Weights of a small transformer language model: no biases in attention or MLP, a variant of SOAP for these matrices.
Each number is 128 + 24 x the weight over its row's rms, rounded and kept within 0 to 255. Layers, rows and columns count from 0. Numbers have three digits each. The size before them is the row's rms in percent of the matrix's.

# layer 3 MLP up, 1024x384, rms 0.0888, rows 486-557, columns 256-319
103:113131121132116135123162114151154128174125141160104113121079138135122154101141096118116123089143167148123093142167132146110139113138120096154165160103141151119129126155084100104097136122162114
103:149145127144144093098157112118117152171116115160135124170080160104109082145111103150133129136118143114148094149124126126102063104158135128139152131150119175101147132056122164153150098118124139
095:100135108119185131140120103128160135131095106116141149177103107125125095153154129134106082163138153118084153095124149117140118108134127108152104175156125164093110126142120139117118156159125155
105:116128074159112088106116129133108126155101135105127166104173068154073139161134144071101143160125110104094151125126131086132130140121114126158111145132126181107142092144135098127110088146120096
114:130131171137164091080120118103155104111145094140145155099085133104140077122102138131133089185142128055115145161113124115121094137104138121146117092123140107141136150137130131120145120149137156
094:124114080149136114108127145138109163102129122108118138131157128128079155113162139140076121146145131127128135134122156108133139152122133138159117173130142117181122161156101092131170162165158111
111:137140122125151119140113137116110117122165107106146128145079143123175086151114099152089148119117126113098126138120122120110125086131104127154125135125144151107067152099128112131117082140135113
109:147104129146130113141141173136134132083114066124110086141142132071134112139109124130161124110147127163127129177121107146132107151159130120144144178142110154159128099084169086111124136131165143
112:138123159146137149135188119115166168159161130168139136141113127187100154112125113112126121106119124101109108117127138128128085110139161092133154148097125141127109158116153124149132126124121118
096:141156146139149098104142129143132096068129158133091084141111132149107135129114122155093146121122122104108134132109118147167101096116111105112132128159074152124138087149152125100152121114125102
098:109155088147152106132082129139151079153145155140109145091135123115160128124132123132173133106099124173154166143104133173164190115121160092135129111112100118171170102166150158155112134096121116
101:152149149112127119079120117134144121175155110083127113116199153145138118128144128133102146148131135109124035128085139147108138159128120152096192114114110157140133177076145103140118096110153086
102:120084126091165113175082139173098081107131089121147106159105085093142133172144080143157079140119128156148127141117156148143143141140143131104092118155117110131133128101130149105142147109126120
096:151109098124138168138124135112111104153095153102130112104115123152141100136104141091133127154153135164105119153132148168132156114124118133143090126121109116102129115113125123134164130131170148
094:144122141172130125093143149104128110110102125137102133147132127161131128097184128127171134130084088139137111133128119147119103142129149093157143117124179147134122132117117125156111154088068095
098:136128112134135136143123077139165147134160114127126126133122083123130156119136127096145102136130113123132153115120124127114083108129126101105070094156124133074091117179117096130119105087148114
104:081095176097125109125115138113162154115111120098125137092125164100125108122113097121142175111136114116145147110135169119156096171156125112126099105176073121107136137136167157114112038106123131
092:161106085138162096136112134109122112124102160148142169134124116136115140108105154143163102112115131113164122104109200150119109090108145112125150172152155152123100106143140132106149135139156091
097:113114140109077147146116128135107148107132143135126066095129158116147162112106135089117119145128139142114120079169078150141142100136174158145109160149151154141158107093095094129090109148120149
095:088138154132122116141133140110143109118082080139138118144145089120171098113116130159139143098111113175102088126170139101117101124099111161151118126103102114130159119143113156104147128113116151
089:100107085134082164119153143093141132110146109095091138107097098119121151169139149125113147117177127127130169140113122121147071128122137139156150162107095129130133107124121154116110148080127152
103:126110126086127108116096144134119137147119123094123081141151145142164123144122105161098162126139104140105104118131154127153131118107139146156135129114114123129131140131146092073122163101148133
099:126081132139142097100105097119189112144126124131164133127154129144134118166142174121124149117160132096128135143157114143167127098154160139091116174135134147078124102092153152163165111203118125
103:106155149145142126133176161151092112136084098119095140123133089111156078152128112202123139093134153173137147153093121145103073201123151097143138128139117121107116136148153143099148119137183115
103:142138080133184104100125146133118122099159112129094124132131140089110108113113126150124112181103134117154120162120092166131125086121134132093127124144132093167119143142124125144142165120105122
113:149149106103103116148099129162149097146106111151131152118076130150142131132143135145139135087156121123136096095157149115154159136110103118127150157159119123142111119120086127168113155093147107
105:122171083050134148122146078113138104139122107119145137128138137118104086174114097123146160086128120094120135119124126121089165088137148120113142100148159119112144126106081142129109157109087074
099:125116133118118136141111136125093118121116137123145157139140140145131096132146110123099088121134158106062090116088130132183147164079143191169151115112132151119112118148111143132133164127104126
092:142160127144128102156124157206132117110125155092162122120103086118141100102160156129128119194113109139128141135145114148164107106097103140166107133142122124159123130113137162126078160110085136
102:133120147086174138118147140108123141132152152117144123098138155162147110071130135107151136168117087103136143140122156133136167062136113095125095150128162145137135144127123094113126125144129124
098:134142150127116130176082202116174147126123163115118131102106108100124115141131144137118119151132114118149143150068138124146121169103123118157104139112120148129068148167149099107157129121163100
095:121119115130104184143135159144138145136084127094122140134148113131098141108152113177119154124128111131171126132132148110125135132138120090083131130154101127119124140079154137142154140136138110
104:104109135106095107099155154167112192139147110131123109111118118114144149160166135154123120126087127143130171138152130124150143072151131124134110163072127071094119102150121134077132175139138143
092:134098156121108161114098170117120144131131132140133144118116176156165144118112128181123152096104104200156125110140173094151103158073140092167133110175097123148127140155138128136134119169116133
102:108117128167155109135111130154137109125166103130110130172151131160109128124113134165135117163125108166071141150133106111125141133105120113153112144134100125138136162156125118162144106118142129
099:146152143083101146146153127113151157165113112160066097136094118131120117121106098130124133147179103113158134153106119141102063143113124161121128135156153113125128126158101122123102151118119124
105:108123128142162104132118110112084102139105138118175120190076141129139104148118140127136166168159149134142115153134111129120143092138158159173109096151103115118137128143112147138159132141169127
094:135149154135120117121088100114097100056107144115102159118149099152116127156152136083168109145099144151170139145121100105130143137138143150136116124159123101155116129126153116117147115072110142
093:127110144127141161118140187160140122160110133103130082125159156126136136103129120084135136167075148100137104145142101154117139119130133147086096131125146187104133165133156181154175128136086128
092:143131121134109122127138128177053137125087107109092119124135149133114164171137107181121091093142143122121148093128131142130156097123165133123129130135133121183150124092125114175136144103112171
099:124136106156099170079122137136121144148171126166124134162148136117187107132168133140128122135092127124121107142138123135147073121125120074150159174148117103140158134159160149152113155116114151
102:125109142090138142085109153132125135162156097147107119158114129089124140186166165136104069132124182122137147156128130090101177139143126125130117115141113140103133151137110115154136137141119137
108:139110134103087106147133152152163148125144136122143121146084108094120133139114088138095118109138138136144135131117122147137107137126148120133154145096134129127153125141110116142134150153155115
091:147175105096118161098107151152148107113142117104120091117103134155177098151080137124135170120102079137115097118157097116129104145119129145102110154126109117109111149081156132101095161153127181
089:141118091175111089140111161115128125083142126129126142140099128161088111138121100135131160139117145089164112127073125120160143130094111133140150137129148137117124108115122097100125113171129120
105:117137088145135108088147158161123121098130145150139141095147132090100106090118118144115132143122103158132129100138090129093157158126113118087118127147117086175106134105143118102158114099178149
105:170140132124113139097094120112152142147131128125147108142143120149131134117129202141142124152123122131084131145142132116126133131132151099140126130113112112157115135115120114142099116090118112
103:119158148132129135132104163129117125131115089147126154147160165128163132136175106126141143122115112125143147111134121119134142103151103166112123151113125114085117138088131150147175136121096158
092:130135122119152204119126179147113134151116119127126113113132130129125138146148101144102142118125173132123103102119103169112128125148110110109113112119152133109111155151147175094086136091130132
095:141150130144110096120127120076159146144134113135126148126127122162129138046120159097102126132115137093136112135121144117109127124156098123121079124143159144089086121098141094160154096102067150
100:140140143129106129115140121136108162148151115139126146138145116139144116131100165116129155110175155114132139137159147125103148112160091120144125135127138117161123102136164115146096082163142104
094:078162152138139149155129102137139165130161123120107104114141131084139149119156133131112142105122080130161148137133151133162147129080127150128103156090123129139136099098105132131143117086111167
096:124126121119133101139100122097120133132116108117145129167087128112136131152158111105120155159148092124126120118116145120130132172167102153127148099171155164120154129137137149103128141130106118
098:147134115146135121107110129117127153132139138118102113161110132097127107153144078074108122088150129149130130094155113150141082160143123128137121150119150153112127121090115146119104117113125121
100:105146085109119091163158126139151149131127167137175102122151134136080161126134114125121145126083137142154099178120163145101144114113120112154176121104176146109173087158080152140107102124124140
105:163141157122143144182150137107148159130147103099151110118100101152123120186158138137112084120112128138149126127120152136128130116136112129107095078109173162125113145092120088126104156095121128
094:094158129079106126122127103140111114125141152165150153151089102148097152191127126132105132139136110168103089118155126139133136148135139122094181138152091131098137171120133125115094136112145106
109:102109144132131126100146146132142163146090095157142147103137134110167186112105152112104126087114129128117158127097128142104101155121126093114100139194181159132143105158137156084146092160136161
098:105121114103123144094122153151142122129125137121115152133111083110144145120145079153126134103110111135159122113156130186151122171119110129159133135149129125165149136138127137069160121162128118
116:119115123099127093098114085135131198153159122144086088112167114142136129111166116151104148065118076135131119140069101120136128086164125103126159133146171147127092157134134079166128119121168136
101:106142142122114140118093113067130140126156152122121098168137131127101136101123097141080075135161148110178115127112153116139114150143092067129136140165106139109124112157129163151164134128139086
094:140093091168164138106101085111120129088136104121118094082067148096173073132151110145105112113133162106121137144121120162120172094143068153107098101147109131166150107113145136129140118101108107
098:100092128146137103116154155138096145171130171120099111122131161119135077130111142142118153095131138138126079153131131126128128096133132140172165138095129088095166141125156111137132106137136167
088:121148110119140090150167150112150172107129093094108101092160075128125089095161121164130133119117107114112098134127132119148134110178079138115115091109132148186159131127140146067124120147141141
097:114127096069130141167151135123107118161149137162112108108102147120109108146135173145171122143110115139132129091124091129105137117172135098122114109127130124105133137113143109151125103184127088
098:098137106144173157136159149155100149148126112137103108152131177111143154125149122147159129108125148164120109126144157093151087129075153084138150128150140138152135114111108105125126175117118149
096:109100130119102160117139118119104155162110099167140113136106162127113124102100117113093107107165177125090128133125106143129086134127114141177155128125164163139134125119124133112140163110168126
106:161096108114120137101120131118134120153147116128175134111127133106112181145137147167157142145137099108122077172133108138100096105122117157145080139114128155117094130115098138131168095107122130
096:096133123132128103159189140134112159137166095135140109158156142117168145111120087128106169126138127100161135126131119125147140119140097155159093145183146087137124110144154146139154126131110123
106:138120125131110168150123147137118140100131146139101123111116156142108086155143138123130151119082150142112127098086158168120151171175145111102134142149122145124083119138182168122099148092104103
097:155150156146112091148128137122108133160073126147082139117091115175138111122137180112120131130133154180121137130172153138147128175128140104106139158135094116120160119126129124123119126124112114
099:132174116129120144142154150123097149171125144085109137151153164145107124127144120167141102127144113159124121147133142127143125162167132173106118141145152117152119155108111110104145128105140132
# layer 3 MLP down (transposed), 1024x384, rms 0.0859, rows 486-556, columns 256-319
101:163117156147112146122094111095175112158115124126151109133133110162111112086140141159135117138179110159151077084161083185173149156155112102149103137142134181110104134126157166134088111122128095
109:127117131143114148106108130092161110239123112139125121143124135128124114187131097143080085131105089137135136107129115141089110138182148149162132148175133140112117135118129119129121161139194118
097:132139174147123128144155174150117149094150128139179117092147117175158117116115121156123082101102125093141141109135110144139161134162116163140139112106129104113144118123091112146125078129150123
103:178122130126137144102094157165146099214090149109075072137154137122138053169110121113179135156099133081144118145167089144136123156125097133102123155131137088097162141127124120106163108143147135
103:129128105161124116138117137116125088089090118114102143107135142129114085132120132173140106129139155106110134085108115115106094077135129136119106088103095133172132128124149069109141106145112159
098:117129100155129120132089107115113092116142077153128117142114117101114131160137138128131140129141155130084130097161133153126156132115155152123108137158121113126107102127149149125100143116101133
103:084100125157138083133094134154051133107170156058121146175125132109139128117135125108096166100138177164116137161110103131135170134127113120133171115097128165122098135108056108145120164139134065
107:122094111095137110166102104116118146194132116113163148108100137132120154093145095112150121133115138173136157128128102105128135088147108136139111159092140113104143110131107078138156146126079160
101:130110130169130144136132184111120120178133125151091105109138119143140120170124125101097131122098099129123149118133118147113116158160139143144178128132118105089170155098147149093173138122156163
099:103077125123162105135123120114140179099107126162141085120118180156108131127141154177091129113166140107121097110140169119067161125096143131130124123103134115143122136070098081129151133118113127
095:110114113116136103099117114132135162137106128209114152116109123121122106127095039157108107157152141152104165097151122141115143122133160164138140090133124148136141094106099114115158118085127138
103:124126152132136089137115118085151141189130124137115145135145120100118112138170128146128131152131118109120140127163150105115118138128110129144205113130158151114082127126098080144161122100107117
103:144126134163150166141140163147151099157129127119112089110163137112099124133092136134095116120141134135117133126122102135130125135108112108139140081137139135142120117129120131120121091094133098
092:089142137123086095107131123123092120142156137128107186132136115142107146091124105100098123092145123118153112160117145137109100163147117112128128084124106138142128124127134096199122131120142137
101:150123097138130113120091109140171141132107119140136145075101172114153135125119082091139145115123100096090110075088103189149171106143126069137088118150161153163116126124128115130161128137156144
100:151133140105166143089131116127098121121090138136078094126114097073120086137135138105155084111124099114111129135102087126192154122153141087157138142145135129104128086132097109120080120119154134
100:128140125103138144070151084123166122115129158127106078117089077149121122146112113115154117110129114155138121151142146129124137122126142123114103121112122113132095128133146125127133166112120144
099:104108128141110128145101120132177122144107116141161108062129154110149109142150161168142106149135151129115116133113132125072067077103125109125102158122074118136133120143115097119141114093115115
106:144159152127121150121122122102111076168130138107129115090134095098125177138121169106110121103109110131118152111122098178113134122098141145099132145125165114140120073086124118106109072116132143
091:120070130144113139114127147129114110173155134157110149093121125124129148150160118129116186089135137156136114090097111105117150134145090159097154095086135123189140101167140138131120188113155172
101:101152129176134165105135166152154124105145084113113138125124141103112080110140142138157146124160097156111129150102087131093114179143106125121181129107088145139172114155055100121141136096119067
099:092129152142175166130141135146089159128062160068123145158137104129155121140092120167145134147162166101144104106152152098105121094139077125133106135111162143117160084116130113124124137137120114
105:124105143134113074140171143136133109137148144143130112115152138140148147160148119130177117111108164119118126139196125125151170164116123122172119140134133084136101154161081112099180115154101129
105:119120175128129135106150126132094122133146127137136107105128148109153101132120111120141143107133135135145099158097154133144088128157161138192107132131105095121142143144108140162134155087141071
104:104146154126152116121158131136057113120143147120100137088112140169117125114124119104156071125080071097107109154126090118104124071102111175162097105091146146084154109141119122166146134131081096
108:111143098122134170122113161170149087131114135144114111155110095123142083094115144133145146125159155147118109089161127144136074116158136129122177111104079110131089143117136113172142104141111134
109:128129159127140148100149113134154163091135130099144117134139146132128119131098169108133111118117125133113102122109122098141123123120142124155123114141137105154162168154107121091101113128096116
101:166143104130124146113186121144152129112110146148151138116137093147120096120126132109114121106123119099141151148149092105082114103140131116131104118147124097116109134163091109141074134120160117
099:087137129157151154165107092114100119181099094128116135109127082160152114186173125141092073125117137113109129128129104181118140118091114132155131120134091144174142097118107087135125177107055124
102:159152169135085131159131151083179147184067150133106131131179109163118156162081133125094128149118161149120088112145102155141157138140151123141115135130146084179103116129100112107141133129088153
101:164135152156111081134139115110117115150100119125092110131119165159120125115109106100145087112115116140123129120141089147144117129135135148106140155108135094126086093133121146129156128143143121
101:130125172129106128132112151188089108123132197089143085135150109131097110120068124140094114120124132117180134153135159134117114145126158141175124135097114095110098136086124117115128157131136102
098:154104144131112153150100098130153157068136138143132067141133182107175127135136140110103181141094119073100179128152134093141136072171154149121126083151122137148162135131097121111123136140106126
099:143142112134137143110144151128117119165122086158157120132116107135168110111136120106147108142116171101089140148126137144088103116136135138076184133158159114139068134109167125138161159155111146
100:106124094129115140084158153154078188112113119116177137094129125127139140167115142104148120112129123127111096148111110128120132147089132148117103085113155145157145120150134082132120106070147097
107:137137141124147101106133123138128125173114129160075121151137148147128113091139153166117108154119122147138140136147123132153155165132142160122140123107150152073134130143136108095102164114141116
097:086128175129149106135121089172096105196153116145160143133159132150149172115160108116115108144067155175130104097095135130146127138145127111136156160097129139097121164131126109150136155171125104
090:112136099136137148149123131161186156133139143121111106136093147123187112169160117156145121157128128158065107099138137173117083149122122134171130141123134102134133168154133125160170139174124124
091:147149118123131118129140131102152132186083119120115117109075154138115134142089156137142138108097121135119191152157132103145135090144077121120124127128131114180114127100107153098114087137130124
098:127139152141190108098160125198106134062156108164119108141103126144147132096121108168128140144129165151077120122110143150148124126111102110161192101084117139159139122132122141146180119173144130
082:203065079128083134107118119130144146196158135139122103099143093098110148128160136124138142111138115069120128136128108136125129119131155102148176117137118103126103139152118145108138154155109167
102:121175124155099099137128085149134088189112133114141133115188127137119157119142107127141149126119157144090117169146103092176130118114151125090104153134066122148113100150144097141129134108150144
112:142121155115152115137119120114131126109114138153109089175110105108132082109165089113109109118106129144086136112144157078127123076109112153106155122171144097130107104093129145095193143146113127
099:139097124114078119142093113110100106125177122181108118118147121133118152164136129106109159127100130125165094113128126118118134124110064116129134159093140167126114133129080144111132107125126166
100:098163128120142130146122099115157142204138165119143124135144106116139125133131132123159142082130133124068108103129125161127124118138132142174127146127104141143131110102184085095118153154138163
100:107133119123102178114136119148115115124095115187100116160164147167140136092086116091118092124134113138121143102150092148150116116119174081123114114135093110132139088110138072097143124127131118
100:124146158124127141137083121136141185145125141121116126112163126159127124096185161140159149130121114148120165117138139105133140101092129146105114180151114123159154146152116117148121127133126083
105:150145080091146178133135087135108126154139106129041092136172115152128146096166144136151174130093165143122119120134146139161163063166148112104086145093124116137124155121134180119125146112126108
098:168143099169120110159156146078143110117112127140121115105134117138135170102127097126114099116122157124122126135134095112116115130100093136162136106116146085103152139144121144114118127114155106
100:130157080114113131148150129118102120083141143120123110133127173120116068142125103132142118163131086131154126141114111136101125164135117119131081081061162138123146126111157108087174169141133119
101:121125113113110121130136116151127147102115140122094142173137187172164139121141141110142074118101164148095098141146128099121096179123120132144130129100140143111120160178094151093102102107085137
098:096145129130151148136146131099138122145111159129129173115151127126141165099078103142122112118132124102131093128117123113145123145094143125141102122172132123091131115144118115083168167122174127
104:129072128149127100123119128131113128090104115126090117143082162133090164141108138124124134149141137095102104140160096097146124115090129122134115147131110074146127110125135107075123121106087139
095:138150141134123131162144129155123150171132146121111134110080169090150118152183133160130149130147120149099137113102084136128144101162163109155146169124121120099131125087124125152106140143127148
104:128071078125120135128097158192097115112115123079102143101150138125091120138104135092101114150146093114098136151090153106121141138081116179113193128125103151110146101175098141141107132087114140
102:115126097085162107137088128123138154120099119127155167122115124122105090126170091158126146140105111164090111131125169120159096122119133142066109126169163125119142132107106102111144173066111074
091:144084133107178095101105167121157133108107106108163127118119145122121123099121107201157141127097096101139108117170135148163130167108138104144130124127118174150143099157149152097097112098146122
108:119125131136141157123183138126109112099110116142140132116097182144138140104081104139124146096093130122094155104100131125101136130163156084122141170172136169110125093117097150159113112090137115
104:131120132133119136177125125182156093072135126107092164127153116161160091121080118124130124114153095140117084137121158115148130153127112073121137146117140150153138124144105169101099151122101085
108:109119122113094081123126121126144130091131104101131116114156126116095141108204145126134174142121088129130128172089087117160157184142125102148126148191149120118103119128140138121111140073072125
099:132152148174106125120146108134130118093113162100170067132104151118116132155100094083124186134101161123103116150135146114128112084151113150129154165116095149106119120112117153153157096092122130
095:093129159145110086132130120118127131074091152131094099091155143093149135133181135167138141166121149145142111132125154130107087160148140189110093132160118141136130120125130175123098149135128119
097:100103108109107122166110125090152157143146110125132096094142185140095099126148086114148130104126163116134165134138132079140118122113087120048121134102130130144138129167147110167098067133069128
082:162148117116134106101088096093127076099113134137117144139100133143130165125137152146171153144132118182096125096139141122157123103104122096082180099174125133091133157096101144154146111084116102
102:122125117134144142101118127134110177081114097157166133107097136184126130155113099109140114121119164128142153143106149096148130098152102128100104118121098113165131178157105099140152108145122118
098:117090141140081101113152168143185124090120130095108075139182144124134112104103148163163117105119102132111115143138120112092138123119109086139149151147107134146110117132158131138079147161109113
108:147141120182147137151159101116141102083109175110137137135107137180115142107100135136131134139143178162129129119126098102120161110099117123118116131087120110094112119137119131093109127128153129
110:097134123132149116166114144127110159144136139123111149141177118109148088094093153148118134103106143108124110162107130142109097158157133144121104069141196149088150122151108118096111142130144106
092:111126147151125133123134141144110086123120169148140124187129165174097100131117123088099121168107131146088147118088093162112114124110115083186112098135105152124102125073109157116144121108094115
108:148089139158141155123102109124106136118102133152106141098112114133090112125142127111179139114094105091139125144132121151081131152099105144100147133123129089073132121114114147088144145103152115
096:138105135132142143146119141123115090135120137159110146130099136135146121111154110108079162121134138118157161132093136141165133122130151111129162102116183143077121145124149127127039133146097094
# layer 3 MLP gate, 1024x384, rms 0.0868, rows 487-557, columns 256-319
098:113123137100144097118086150118120122127162159101121104122140135117118128137145120124131107126106093114155081155087121141138137145090127144127122136073138121128168162144120101092147123125088095
097:120077111151149134115138090111125130114156140130160170099072139090135151146142133092174125170140133140069110149164151142114102127096092087139142111117115132114165124097110119135138104190111110
105:144128102127109149122132151135127135168114113117151200104129129087128139139130121128109101132143098126099156126084149152122122118150096149119123093080098156087122100119115100147134142134141126
120:139119148161112095149158089125120122124162103131160103131126125108126158138169142152144115164136145102176125130137096129109133134136102122123152194136117124122125190087101108090132151114091104
095:147084094134115100144132117127142101137159103105172101167129126128144122113106080120133154099117122099147164133094119115118126089123152135124130158150135102134109193118141094132077147167136157
106:152153144100128158121122125172121120124165157112134141111165156138173161164127141138140116115115104109146112146149188129134112142186132100160129150144098116076140111123187095137097115061141097
102:098153098153097117163156090158137107098111132152115135117124071148156143145104137125125128143114096110149161138141148150129144158108145167104146109134116075132165097129148130092147131130149117
128:136137091111079152146142130120148145117136111103142164102132141117083183108127160113170120101108074127131137142147149129138129136102120135145159175134145086157119099101139101130115089134124102
092:102139119131151142098101124127134119100097136121152113160099117140162078153136120152174162116101112161148108119134117120097140108110157147109092140118130178155176096106114180113131137137145172
097:140132131125122098158093130116108109137122152136152105153104113173132154122156164148061140094121158110107134118101136114130135167135143115131081137117071112158097154085129133110110104166162119
101:115142123163155151164095112126160171113140123140113133112110091134120136155167105131128105124128110120177159120153096151116121101125149110128121172125145118140116164126124107105114183143120137
105:121101114108123110181158110125101131139105132143152106080093146107095135148120117139121141122156107163131056120168121134125152099121145153126106134133120121124121106177155123120114157106106106
090:114136132142104126152131135155097122138121097078159112122102160114151125123115116140108121102131101146125077114092130136122111158117139131148149132137127117069122123086156158167100151118123136
095:143128128090132126130143136119096154127137093148164112175115091132120111175099162133109141145152131083149131184121126091131116125125126164123164110125130140143160096150146143130153112098137164
101:125128157160180152149139064128175103118145130061151143138116178143123104110105171092171083145107127120152095143152112140148131126113108116152150130128131135130137144156177148125161137133111206
091:099151113160114105060171086146111138123109155186151090130136113143080110129123110088114119104083117136151144066110141115125137140097139162113116151137133148172119124101112138126133138094090143
094:114141136096133157126132117167123096140150105175138107124109107159124155109099120132099144155143135130138141135092138159154121124114150115097136122119163080103148103092131109082096087138125181
104:176133105174116105127158129098096091150177159122148162157131168082129101102138123165141107146135165111145113158116156097139122099154101111130111129106084083115075148164130121130170142103145101
090:157109148131116120102119134103144089157127099103125129116095093129136084114124184127131127161108148121138080123157131116155165159124138077090141123167124134137129130106164133103136127108092108
094:099120093132107154119153138127132080120104154097117135145117127102130093152155105149130157147152151171118109097111146156110095169084140110109144128121119126100155164141113133181116104144143109
106:131136102161114153137090162108145185097118152131135150118109116185110105124109145139146113135159110108120115136116136113097208161133110147142133163125146097134159139106131107149145151117081079
100:087105113157070136141115164134132110114119134112197122119153131132155153089154146108110120151099123143118158144156140153153116165139130097166100145137155130184125189121153114164113106145114102
093:153185129178128108122169146136099136094098115132105136155161111123137122097130180145148134113154117156134151115116123147091155149128122138135128138100123164115145118134121144093122123124169100
103:128162175087127147143091111113094123133117120114131149139098205174165109165132157104154118091137100131118164109122153120101131159112107133095144071126151141088125158142152143143149128069174124
111:160120143103098116141129150121156129108140149118095148142144072129136152107127150130172102071156171122101131125159169097119124105085102137090126116199121110141123117122122122073151138177098133
104:132181134106146119127139117098132130124118148123131080107120165112133116099131148095134129090145116137122095108111126137115161117145122134076096077135136094103131150094114137131102098130138105
097:138129114143169128140129130121177119113167134122155124172095090132094125158122165117169115150121138153157157103134124154124115157133068134138136131128143163134173115150163124131147148103123157
095:124129123129123092126098124158145152137106121090133124107126107064165120130152149169156131125118127154160141128107152126123128139135152159173111088147112105106120150104129122116111175121135135
094:099123120115126141118144153117137154083109106164158136082142150160131109133125130077134134139166105127144107090122138134085121137181131108134133118119168139101104104094148098065089126125119141
097:145147105144155150134111089170113115171127174110109093129150098171105108141105129160128109146150151098112117088108126111136108114155128114146164136084137142149144149111124151136186159180141098
101:116112137126150120134136113080146117086155142124150128118075115143154161143073076092140141104152116110116134112138113114112124120131090155149109121122112095116120152150097099177089094160140177
106:089115111141112110116147122154147147090122136127119130130135105118139089157131154154128129118171096133153099117150146128170166096138143114123120154220134098133083127080156135137141110110130102
092:142113165137131157134193098108121116132142078123140148139141125110148116123134149089124120151147136133121146122112125176138147110136147117123099163171095104161141096076116111168123133112092125
101:120083139155147137139177183150177122098148164194098138129154116138134122103168130102081124120136135140147107084134114109143134158130172094087141098141127123126165116122103168140091115122177161
096:114153105090125106107151144124119126145127159186130144192136123123124100154124131126067174134108108118113166112127094149091126120145103129088106179129136148095085137149125129066126155082128107
107:115072089122140086142165152122100161145140139158102113142112098162083133131122127141132130090098144125129163134126124134095122133120127166160112119143119107153133111111121136095072117155130143
094:158160103112108165123132171069117124136100126068111125130165136127115127131107164116119121077130145130126135125118185088165099116107131139145154150111128112100099122124114163130153157103141121
102:122141170103122110186125112129137118168142134159128083132130137175134131132098156117126064082192113181141039139170139127161123125137144120137108143157076152131118155136108133088107108113117157
101:144083135140103146155095145137077078122146108082098129126120150157118133114145109149136112119137136111120136131119127123105174136123119122128101101133099149143111102096151158157175120142129114
092:158125150134134105148076096093151189105088073154076128150130107136152155146108076151147152117159129132097081112124114143100146143101138126159124179119143120119124137072135121119125113101133131
095:118091139127102127123175104082138087112126120126149142106137119117155126170086160127154105164112120116098134109124136150107139144088119090131143108127136130096071146126156105105155159131146130
114:131074163104076098138137147146167166114133100114139121137112129112141111123102104123123086139121143158141141134102105103156139129096160100102133138142090122127161150113147124100142172146188099
095:141092137187106156141120092113135139129143153138142126129110115139157176164135148136141116166135121125134121145108146094158129149166116116113148153142149128150121146133163094123113098121131140
097:137184123110132087140151120091109109113066136155146130102159129115132164084091156139093145152103097128137170122129103114138110087120115117137132168156105157182123122170175140159138120120111129
106:113113147120157111135094103151157106132134141159109119150171116148118149197098150166103143171128141127119125132143075116117134136118122079121106100113091124109127131137140096153152143100096139
105:133179101137097133122099098107165093155118131097130116124131173135088152117119123130125151118122146140136127098136108101112124149149101131142092139156150160169125147074078148102102156117114085
103:092129176123176121106168155106158106106114169101145120195128161109133103084129091136180149096112125130105099101120124100169128165102139137123160107163094159155118120107134150090119120185150186
099:112136105097153157140107114141165082131147109133110129118133114154151149139135121133169105103096155132127116141151132177092069146099133147163099098103117088134117123180151131129101156130133129
092:110095130108132145113159124135127134114083148091161172116124153137151107166142085144154124118167111127092155138144111154156120163132171147153112146108096103153104112144160154127120118117147086
110:126133123090103090113151085143188123113112095145110101149086113118095103131105125126108135121178151139121077157139118141101104142127172101171142116142122138127103162130081155093130144122094119
097:110121121096099170101154158159168161126148099124127116126096121173145121113147165188150149135109176112095144089150154130092164101159148111136143143074111131159091139127122159147156140064095117
094:096149130142112147069120149144109122128089107168134127106112111142107173143068106139120127127097101133145101152112133128094102163164115107125140128111087166084121120167121102133107155143184139
095:092142125113100125109100118143154157111140132137103155115139127147104151131161147136151109130138122158147114134143169093135120127182138108124136137118111119109129152139138136113121188141138114
104:067130114090109142107118107120134128135145141160155152160151144108149123137142141144089106145131159169143075121109097152120139105107086133146144156113113139155133126138106110108145137146156141
098:127163096108153126121071147128119142111153077129151109159149093140119109131099118118122127115135154148139079113089153100083124108140137154141159136126097137105130157115137147151178123144126169
093:093130157072124112155172136130158112120137127135162139119073130108130163129138156091093154122112143155130139104128117146112159170140149163170135119120091157119163113150108117120149132162186116
103:099139122141140122136121119139065107116135119084136147116130108135063116164128118131135170153095200176151163132124119155147109122130119097094095149140097165087138124131099131126137141100117160
103:120142149140069113160132145148139106108168195115192121108122063125136132138122138140113121181126136133110154160119122125127142104156113107106103109138075141123129133148189120109096097142115139
121:109178142125151126140112131125085086138091100127111157149139134112090160132124168135152087152149155126132128117119111073130121172124124146120141135129145146130126135133114159129108123136149092
097:117124137109130109093135144094084113085182119167138165164151105152125119134153134140126098159133144132148190105136164169132162088149143163081130153144128163135114159127120135078108116158103127
100:133070111162144111124148170126147104100176108135134121122130086130113140082128163162093164124150157118137127150114150144116129116135109167144117118099113151137156120145163087149132187132110147
097:116146182137151157095093116116113107124136098103116180083135116153112149138125172153119124085085117104119145083122109165149141111147127130158147138158122094118117157152146133098126133113105134
092:125119134133107107148075142114118084120113087143122116136126125139109126181106124098150100125116086135112139125153138132148123152137141117173118160164075088078102148089097129120115136136115148
101:146168103109103098133126132146176121124178113126126156121162111102092122113143105112141148096107143116136124144116139160089131162129131160117127129133141159178137141117091128128117166147138155
104:118151130140120115099165156150108136090153134157099096132127118105104144157133087145084081115184115108133150119122141087155078149138106143143132144114111146138165106104105126150110080162141100
098:111155128139138137095151129124107137092145124168141133125174115123114123088105103070147140157125146194122119135125074124098144113117113092169115129107176124172081080152097097114152183121151105
112:126153124109125148153166115145104133112153142173132091183102090124116183172149130113105164144107150111118099103117133125119102164113140152137137129164112120140178137128132135135120185186086121
094:150131110126052158111130110138111167144124131143150132155120100150175133170105124099121157123157138144121135119143154131136124120111149126140114165138118154102125168141126127132108123108108137
104:093112142129126126147127150140126116092120142152145150132113119167130116131158110115191164125102127110106116136143130149182113161125104137081133139115149107107100123137100155122131124118092145
091:130159152157145117119134118136114120109137125123102117150129138182159167125128188110088124125075153140140130130128142150101145152167138134133122158153079140123110111127107130162143121109118110
102:114120118127103091115116066147122153105165099136141129129090116101100171146123098121116146151100144090121078112134110162104135129112113106166173137139104161080124146156124102116144177141135124